Part of a small language model's weights.
Size: width 160, 2 heads of 64, MLP 448 SwiGLU, vocabulary 7817, 5.81M parameters.
Training: 84M tokens, 5148 steps.
Each number is 128 + 32 x the weight over its row's rms, rounded and kept within 0 to 255. Layers, rows and columns count from 0. Numbers have three digits each. The size before them is the row's rms in percent of the matrix's.

# layer 6 MLP down, 160x448, rms 0.168, rows 0-159, columns 112-167
094:196136180140174138092140139091103148094133116124144171101142144139108146128065167140139170135134122116166126128129161108090126115127166112055099130156151122142155106069
097:158088097137107116107101071189086086176137120093181093110140125093197105147180081125077126121082124105148086121127094133082118171109054111106142088065144144048114192141
097:156112157167162137178048162095111161108110102089119196111111112103122116094133090140140105149082140128147103168102170139163134143152159131123059099179158119128134144105
096:058165130089129103136139169077160083104141132094122125113120172123123132112072087144177172109112141044164100137086188156153132122195154169149098101112079098183200117155
093:146175141142115207113173082121171086102130097155139204089103154161139134172035132086118122127102142101098133139165151108115136042178132180144116140118057098144090171106
140:063093137177058119133159152144103104196103129122082109144095135171179076109211108132086126144115136153102164094068172222148172114141112116154136168135131076107147138169
098:101119097095131161135113114141098106112132122071091129134109155150189146141105111075131189164139177087103164124178157123115110099107149076091139162131118139114161128148
100:124109119127159097158103128054115094155096111146189146149076134144146132125167153146144105110106093071157135174140114107064121136101112138108126138100111189161106094135
105:122112104148155127148090126135115157163118100134124176165126171101141105163117122129123161176181160117103118100186111093164168100113197106179124134142153128136110128061
098:122147163142153124118184120097088088142138065104126161105145124155184121136132133145146114116106132111092131125115131159155181174163149121127085147077134123173112136123
098:158084164152178137159150118106106088155106109165132129087116105150129144166127115091103146174105164198165129146132133128100100137173158071108130114117071146130108142137
092:120146139098109094138134109163086089084161187092090121114131143080152164164136082107164185102167084142154083148124187104068144130111057189102154107151120109145089133093
097:133098188146115101183169179153106101189098087158137145163093153031103106118177179146124188075071176139067153143126122115102137181115151098101060104097127094134140132095
098:178091141149088153073103105149081110158085144119119127132095088117098204124117097133186141137088184155128100128067162106201103095059139140112090182107092119142156178182
101:128098130145143134168115109166049130109157153117175106147106130146153101156088130136092119174146164125084152176109168145154098084060137169151121147134135104120134100117
098:169118171169122121110135180108135044114106088168127111070124152137093145196107169105121120142141083175145142120179140139105103079137101108103174118130080189171208139118
102:120203085142144078128111082145163153099151113149161129150061144142180126156134079088114120093135138089116185067164144102146161135148141109133145109104162196158110163173
099:144151128077135136110111100060141128076147092125127178122156140071145143144129139116187125130094109154141116163125120083146125120089114064116145111138159123162191091137
102:139134193138135128133087120144104129170192166087111159132208084126123109083156125140139116121130163147123169093158080133085115190098107140144180148145154169150136144093
098:076196146139097121157129131104072168086197119066145197144113088119063105112141114168135138123168170118113117131178171144115088123166145093099139140174136147158093181147
102:099192111175111114110076143118175137141131129171113145155132164110096160125087077169120157167189119156152084058125146161054135180127099188137127107093119113126101190127
096:121139157154143092119160147174151126133133144103085108071124119129167164131159163165121167083169086185146118112134116074154082087154138110147069114118119187189120113095
110:122131184110140184103060100111144158154124172173071126211146097079178106130066179042051182114137174150154146122102102075139086132103105141168145085069171130164107135139
101:078149106157097063094153111129146123083103113084133112139078143125119164146175100176182093133150103092134108075146175143121183136153095123158116117088080164133197132108
097:120096102093175161105125046140149118108025111123111073146125119133113147140169078149137151159126111126157196120150150106146174058184157165117143123114155159157141145108
096:128121121116117167173057086162103137134165128120121104124116096117067102168157104164175093113185131166175145108099096069139095118059106149167116188143068148121164142184
097:121154117097146126138144033140161111106128197088133118096152099120105054132117145144086087137193187107124091146167115076074146153152110079101177136112154082101154144146
106:165131097111103157096122099077135090101161175157096087141148179181077140165100136092112113118110177140149156117132103098145166150133117147072153116133134201143083189152
096:130124186151143092177107124151143124136125156139208189151112145073116157136148094113129138121121140095084115096201121177161073096097157161181106163128131181145149125066
097:060154090136153100149075150137130140107184125167133170188141182158069081108179091115151151144159154152135069086082148168116157121119117126126140098139100159156137107131
095:098100095127129141160143076118103137101169140084135119137152112137135088156118147128223165111157118145149108119141116106079121134102077131104152069134108122098039121192
096:136152176103168170160163111148114073130130158169097144176155162120120059135137168156094101119079146133113172158129097140153135163179114112092177162166137162140150105163
091:115158145132041149171139100142179123109070125115145144116172117075072150133101067072167122172082101094087110119132079107114123146188122147148077130168141153154107165093
098:143122131073116081116132118128130103159105180109088133138158170174106106135122182121135084132068144146164105091137174129132195164171143111149121140044050139043145080123
095:101138104128191086102123155197143120151094142137162039129094129117125221152160141088145185106126088119139176188105146137133084092098159169081120157156095114112085073076
097:107078093162103154065066093118133145129119130132097167077108103118063129104147143138138144100121179109146139182166170111130155152099153120108162111155138163133131067104
098:108115127081153057057127070116180185099115106112198135120087135176135126034191135149159141154157112129059127102135162104140141064126126112111130139135069161165110173154
097:112125112117152093163112129160076163100103076132215197135121142126163135091119138079177125136119123103128131099100112130141126084120158124146086106108115136135102123159
103:137086161075117139100075117136123162102206138087142151080090060136086110105138121129145107122089134130097155090149174110144106156177160094088126166118139150111071194116
099:076134184044091114148127164077128143132122080160058144153136158102145133099117098125120111080118118159151111141064105158103185055150112135132112143151081114148113162122
109:172082164120156132171086131134113145146123129099150115124172083108164071103057100162139122142080095113079127092156159085097136108076209103101151157127077129138121122131
111:185100114205070097143136135153128104134109143121091087152152141122089142132112125114118196069071127077112146131117131132125120141143171155158108166130118112181117126152
089:178124139200091155100170133078067133133178105158131107142136186139211083147125171114153166174148166088162132100059210127170085160038145155173110086112109110089197080098
099:097120110175130110094112139139135105124107102154147069130146128115056187125158098130140157113150086129099151096108104152055182103102149097108177073065097100116110156088
105:111180150077087122137146102170125108153165157089153119180093134120115158090141155187119136144158116015089119134102113110167119136101111140080193124200181177160133106172
105:157166123100109160124096095131104124120143079107120127134071126080154105091079175156105143128166108159104102130136111138123094115113126140148108131153161109091159065114
101:107160110110045144146099118173105223071194177132112149160147186125162115144141149121095177121087063110150093101123170125123122132080171121117065147101099121142126113108
100:112195071097177131142160158105145076181126190145065163127073197116088121096116136113085102106143116160083129132121115085143164083133126119139150154137172107120128115091
103:145112106083095161125034138138162142117126159072113103104123124114137042127109106111165130194096146082139117115154177141078170217145191151131121111143107122119134044201
096:131215174148114098091077103166112123109129084132083163092119121121094147094156101144104129077063061130151152091158148106095159110103139092147079143123183156023095111117
097:172138123197170127132175102188110103167095202063166139129186148067114165119120131111100139111168087062227121101126145128061074112123141105153159096125118136107092114116
094:185124135080169117137130124120212146128137205073187150173117115167137151135117142099111110095064142145084083154103155098125154112102079129118104109146096117171121104173
096:153070086117194163105126138073176153157119134084085115077076153106084134132152081112115064185110188090092079115121149117113076061156091162131128110127150114093120134110
107:137163153123139126079158132115058176115123144102184163104112156062130114085118074105105134124192152121051149130151130169133160093116146187147111125114171110122143130142
097:113136134172173134115157107102138054116110162164131187191153175127179143161121087135127180160194062117142080128173152157117142149072147080121126152069077148091108083168
103:119138129131122122135143094102142115104167133139111160074130058114033102159154147127160125083110166125168128162164131064109132156110128144074170097121091123126177105101
102:079100153140133175127161135125168107177135115110123090134111125179085129086114122210087127120125110073138129076094130202201171152091164140127135078159147107182148187100
099:080159114090121044129168099100131151085139132183115108158145109146156125060197149190107110104100112217095150111121112161159130084118144178087109043084191115149149197110
096:107111094111108066103170105151060156096146149143110065106163137176161119139088080136071143069096157122156150148097107145103111105162159074095103173144120120090120087119
098:186080133114132156125133103121129147130086206163178158118105151173156143066087161089142125160129113134139144179159184046169129097068155165136102147150151138191129120151
098:115134132126117161129132160154091127095083116112122131082085040130140114100158152138189133087156100162111173125077152135169130171091081113149153079152092151068092118145
100:079160119122154154217103109063120144132168134082147174178120144124181127193201130126122097104131115157156159126090153116114121121102119052129139127158097145153105109142
095:139138106173067180156046126159142173119154181151137111073147110124108096200094130118146096122048191157134154148149120134089110173067136142122161157094120197095153126149
090:187126149166079116129166119174115175120118106073066097107140167113092107146107130149170145148145128159166194095128141068159101188071102171115157134153094138151123101129
096:129124130134109131140100165093139160182127105143159140113065152159108077141164121121165139123099145091146175103086168132158122142143115171154124113167104096049133130119
097:119115161137135121177170154138124110112154155153162133145096160135199122146202119150170170145194146100117109067159106136151134121154093087086151142154123186166132124130
104:138191122162142110134144119119126174094144143074123085092134148205119118088084112157123084055136102132070083108096083154137105130170113129139159142124139133161130109139
105:131126124091087184157118167106153125087120084162071166113203122132174171196176144147159103157124122118151128086103113130162091176172111148127112166162062120031144193075
102:183137130112112161119085096125130114121186234123129143109071099133137096130080140081067139143118112123108179186135170144177136142126100177182178101153139095148156164112
102:168104107108136126138102096105136148101145180110150180143116243104106183165158123153109151139099138167106105147127143157090101124090160064101147141136173121137096083149
102:086182128163129150110175075126144095097126093140139138119130205152080110195157153097119208183113181160107115173160088134139146150091149193135090152127092112178163171085
102:134139152155133134114121111101141104182115085133112149118090128123133091093064154124101097097167051149083175163162111165114172134125069111170131145142077142132149112142
100:122077136107133132144072063102157134192170140136099112090073142150111087136136125083131103136077068135114116080104079124100135123157106142097149164056128105167099190089
095:184144174185229138063100109099091096100129136135118090112164136126128121080125171068137119153149109074134123144128122161121132185125135095137165117125103195174120180143
128:118139178131140129143093127098109164079092164106145130099121097135111122129123212094140133137107094161164141135145161112045137103124098141115142040117119116116129077157
104:159083154136070122090143153177147176139101106145158082112128100142130154152170146137132086115208118126148140179167144075092099131132142101127168165150111131115135197172
095:161115118118149071135095081187089076128174076129100212111138065104125143135104160097091152078019089105162160204137161113096157131095104142188082138129116099117149142091
098:118140169091109050117133150164129163132151126121097112135201134138161164136094178146150053147142143087156200141086167188092100180150150168143113178122159154105131137132
097:090117144082128082111146215084143103164169135164100116138182111140141171117114135159145135074089093144116176118112160157143115126091116112135137158133168124171132143082
095:113119099161082166177170153138097105098090142122115133043149100145082141059110132176124148136129127180051111100128073104147080111120142144093137159122191172098159111126
104:132131096161188133161085124012104138142141173178092139128139149132148073137145131171115123133143104106112146087036138147148152126062084116106104194110089105125143082096
096:130122122142116172144154115144162082147194163134150117139151085083067067112122102115122138144104132054112126153155124102059135128117088152071107170165163094147128101124
113:155116171144133088108150101146146112101134134098191116197155129152083158107129071109201153105082172034128117068143170119175176117110137151090116125166098095126122082106
097:141149124163098096141104125109099166153069136184163121140158091155102115172115149119135127148127176171123113093091162136088153144158096113072153081105135084132142128123
105:117111168097161088168095102189166090113119081151123154151122155113134212184111083138120161089102083114075141129109171193177119094158161080097150144079098157090176145123
107:105178149056114130084187133169124109120107160123180087127091133113088140109118123139093163061122151143155188121182153075171114096125117166157118128139073088132156122085
095:171098179108124135170130165112159139089139163151172111078090075102103093131135134098210071219103156161171130100119094138139099138081125153080137117156144116182110092157
120:096097108136128105088185199158183109148120129146133180153139136152093179141147130195129116112125099126056088086110081132126141145154161113126151111146140133122136133148
096:134105130168138115103135121106160201159091165125091127125127150126160158117113094104093097103162181096167117139175083137095110159177125158084151077107154100105188128114
095:102100159053096166154164122111101119185136137101130071131069137187116073067154150125123130092089093169110169132102139100141173147117127161151150165148097134128133165132
103:135095114151137135138090147136113146044155127045159130145150091055119164113076143110114162152104096099162148106196128112128082155145162161133158081119107135141108209177
100:147123171146155129159136140147139083136144104126124162137144102123144165142098121157098173161163115141108114117162073159129074104107159179142148127161137187103093170111
107:116127082089098138086090086110122211139170144091164107094103121142067082121146107108148084126094164141209167169116111088134179166131091118131177128126111138068098147078
096:173088082094150117075126164174116146109173044125148157138111110174082100096132084131123205134048119118146130182123117159147163202117121154112129166177175128121136122072
103:138088168105186192154143048077109154110131122149159140149098056141158077117105209102113081082150100146172117129186126104179088122073125140128114123144109094116068120143
103:102147126060106144095174133096119143153119138163145153117149153127147142126173147136167127147121138097154142115123133145130087166124100109166123131131126138130160151137
098:122135089126111126130189122095146091151109119103119118160142094170159125146164185138118097116126128100128123087083159146112142103071094144087131127136136158126178122156
092:074132130087113125144085176105105147128173136101117137157201157137143109055115152135112094076118180065141126162156038144059074148123103111121155151178097130093055112102
098:111074151098077109139158109139101114142134160126103110155085174141143141118195178161129106201122130073096131116134158114166131125202119127137110094201111174142115115101
097:151138148116151071130069119133142063078120173160178100138092150117106173109146175120179140081103136109100166132105090135098164172174139119085123127089125130143108149160
099:135153142141148120094131144125135138160087096121160158166114139096084109082059122162160146112161094122141172098115124105152156168123092115091121151122134096107093110145
091:142180033135117095165080114173170098167165098078160099091146128137106080088138119145149128160065144125141191088239110130074087141168155097109084120195173151139106123162
102:164105178160139110137109103127134148153142103152171206127118153060099138118076111130104140097144107112109122047114135112157125077104171205127079140137146135141118153153
096:143103091148128086138118169186173103105174127130155173068177135116104170097171142128131143099114136146173181174110160078192132179079121166135149151108175091114114123138
098:175094098097109117145111103126173144203081083102109129133099098121148130158065133161197150135073171089140112090156145125083111104135103122118097185174101169119184086143
098:101143111116193103156151153115119193112087124088098089149193183138147128111133153129119153117113109088179113051110091175106130134060124106171140122141164168122126095087
103:143139144066123074068060122098129086136157099153179169109185150121149156155127082194172178125214140141089159107102147176146139092136054138178126096150134119124123187097
101:120144124111112116142081060106110174061172157167168119127133135104066103167134148129161176139118093124096119176167116133117108150147211139082109138114136122084032076149
101:136093116154127197213087087135148072158137146126134102105139114168157140085143111115136132111056120140162113118136117176103155094072151160167202121097092219129112102127
099:127112129125132106139112120132118165102092079134115133178058150117164133162106098154142160154190110150121116138097120137116105166098139134082142129123125092089047140111
106:084046147096199201112143113109133144162106120107147091113121087104116103107134102131197097112133158122124042131140177055123165075129100145085136167117139127167119112147
099:108173125082097144184148121145113152169196078092173149127076152111146148084197105165129126111141123103073100130150073172179159134137211103146108115093171082091164121130
100:157096183178159111124163073123120125143110118135175114159117110164144126086094127120175179144137187062212081077137151110124154083114166121142127106126105143120152163120
100:146129140168123193153164111149167159145123168135133196097102103162146132121115135131178144099090109106114094169142074143122217145158103151116094149155084151089131160110
098:117196154114160102189163116203152111081124117120123087144180139138134165131117070156095137135182187190108113158117129104110098110121178146133114153158097106168151136037
098:073147119101149101111110128133203124183158126150132173142092124138108121132184126118122149122099110111115142118137121158089142176109084156162075092177125159117092141107
098:121149134145113150171129100132104156128099084177132122152086139096144150115168087124151163115125108146143142078136154082164209101098136134140146103110122185106133108143
098:149136163208130096108116102123084121132115100104181140107159147123136145103116188153051120181151159140146166063121144115073158113179153140114106161164090100134105099127
105:125094143113122136131103116167109084179112081107182132085118197096159071181073119112135100132116114172098127189140168135072208132090145128215109156129076091135151116171
125:170104070117150136179092112089142134130147159090106072145100150135112125183078109132125074112091115169186146126171125132120161124142201122125108163147067129134143120182
100:189096128097107158098098097107144124117101105072093160079101130126165170129131135125119107154164154120126101120101120088153157079174102055140123166131111148137153175179
136:166120110099111109176091101125119152132083113109166130093110113141128134119129065046107195102088185151146117114178094095155152150100197100082184151155070118133123146174
096:156130172156135153073118119207154116126143129161138122130151120137103133173067105115114111141092090113126117131151088112082122150137133165086142140116194125059202137138
094:114104125088151092077106136070136108105082146173072159152156146061135156169128093167188131093164226103133102135112097168125181097137131089106167137110123121114106123083
098:162135101145165140121116092099251145094085185134138147130134083118151177100102166097113156155111128128143152204101099076122131129078138124127153132179110108135146170159
098:118132130155091139119134162096114119136111150136105132116126140101129127105149128169131127162125181069112082183095135178180109103136121144124068058210108073169111080141
091:137106149109040144191130119107114167135086105142171122120161128153148125188150110176185120200160112167162124100128142116166122125137136077084155102159104131152079119165
099:064155116131123130043161137156138105141075144166126161164097148142125108143147160176139113090156162089145125150137107107152111120175139112052140093116186168153121148073
090:150125134124125120122135126183105106115129113119092169138100108148095086177078129156143178094156123104114061119140084118113111189132127086115174131169136100142144088080
092:121082105139106111140092132163222115176140113131116175087111150111170155102066173112114096100141102119138198094129150147059138098125144151120169086121065154111099136108
093:117158118169106094078118150119132138147124164087125110115124117185143054132128117075128168153090165037182170109178147128134120150102119176111100152162084134144096110129
097:156107135129144070105114080146141116123151140162143122146126109084102097088143173123127127146165163199118133111173105109153127137154113130114165135126153148148090144137
096:088141134128067133123145131160133176191095173176130159052110142082135118079112092178115038101133168200120112137096169235110139035098099126130119128098098103112102175144
099:140125178109135121138132072180101104098168123048155093064089145113103139091164116131138100086138151107137158158171149138142117080134099169086153089136081134153104132072
098:167144120114110091108137086163154109105099086155119124116088148132082122140138121111195132108124145138128103204147114059146120089189123160063139095098104094143092097109
095:142183087076093137087139152093125191114143112085080156116144161105126073146146126131120110160128113131151105183140092132185100159174115111143172153091118131099100142164
104:150150153128137144180168099119092140124083144118123101089166086098210110130112121140171143083180083128116119087095097170123159103089061097056152135095143106120110107126
098:101113120172121097089102147106131171098156130107082119099130183195136145093131163164128104128104112068161168055114139095105160091121072105202141107119128141108151148100
087:084167150139146162147168158148186144106204175118076148108172152149110082131153119121109168153120096109074090207129147081145150088175081117121109178110121194141165144132
095:106194096155091111091126122159200161132130161177131101112175092116063106081052199185116141089135151109119113167065212090140138096111172114161094080128143158106151046092
091:131125130128149174157174070058134160071189124136113156063132125117158147126177134099127132141138112169133135146114073147119097167121091103045079110180136092140158099090
095:134132124107170136137172144091090173102134170176119155134149171053127137109108128179141114141171117193123095065123232145152088133147110160079140138088123117181143151152
101:114111115127104116155102122057124150145152137119082119068102174112134114136121198109154086147098140161139110135137115080120097166124127161111146169085112140097106126092
103:172148131123080164101157147106119143123107125085072079095092113086168118143116116075104133141032156138160120084111134185076156100128143105177087147087115133138084117090
094:107089064124152135115154126088149081112100146077067098122099134116113123134216093107097126148099141167113105171196126126091121159199085129140155140122120120208110140143
098:091187154103134130117164115152121152152135147154142107136085141114105172139168149118122122149124090092125099153129122123208154104144173201135154065123123118160179160154
097:203158118065167085147109108122134110094121088172101132056089180089142162107112183130158152175137091130072157124154106123127135074125137106145153109133151185131150111157
095:158160065161113140154148174113147154065133142124092126162075192178116150144135137137123173122132140192155146145107164107131182147129163109109082074101183123172136164115
105:122125097079095111098100168061119101141140150115078126133163100043117172166146057163187082123094202180146140084114110132126176136131102117088145102089120103129136174179
105:106123135137113095167136101128142112155121142112099103135057172153123144189164077178126147176070130104104109085109182112107148129143108152139119124168138151171132148168
105:135159092124151089173119117182120120159133165120074191108106098201161089099121118127149172173136155080125143139152140117104113162124134213124209153133100145173084102174
102:150145160086159060117130115077163185068137118125117147130080203115144073084116101160069154175103126124127110056112085092139119114167117096130100102059188177091160142123
106:156151068063108125129140107092143152124171118125131094085125127120072157182143137144132163092155094128089064111099070155150124109096157107108093078141109148106043096174
106:139094096143076125128196096123165107083135147217152099167114126149134135118128199130147108088133133115130096117196115135103139161113138152149103174172130150109147086140
091:112136136082138100118114123138123111123136154135157150162166169126175172127179213212098111085143100104131046097171175128118124180146132098193096132126114122102178153089
104:129143151181048175099092118075132072147107161112097120146192100184113147144089086109160097178129153165130120164158109161124076131153085145165090119114137076126173122127
100:117113143147164135165101134087170065146129099152038118156099130158110103133157158161128130101092108165150168080105119140121153152087077160135137143125117166121155069121
095:156178138103115114081177163073105148090158133120124126181116116137159142138092110091151104174113107114105111093191138122172154162110211077130131108179061154066159118183
089:137132122136123140109185126110131131079140130190155148080117156148148126182128160154186130145151101146212117101118050139143121161137129160127186109149068132103073046103
101:104084142152126123102123130146144153136124137108111128181181154132154070111166116158091160100108160100105118123161199185110149107127106103151142144138111149125088154077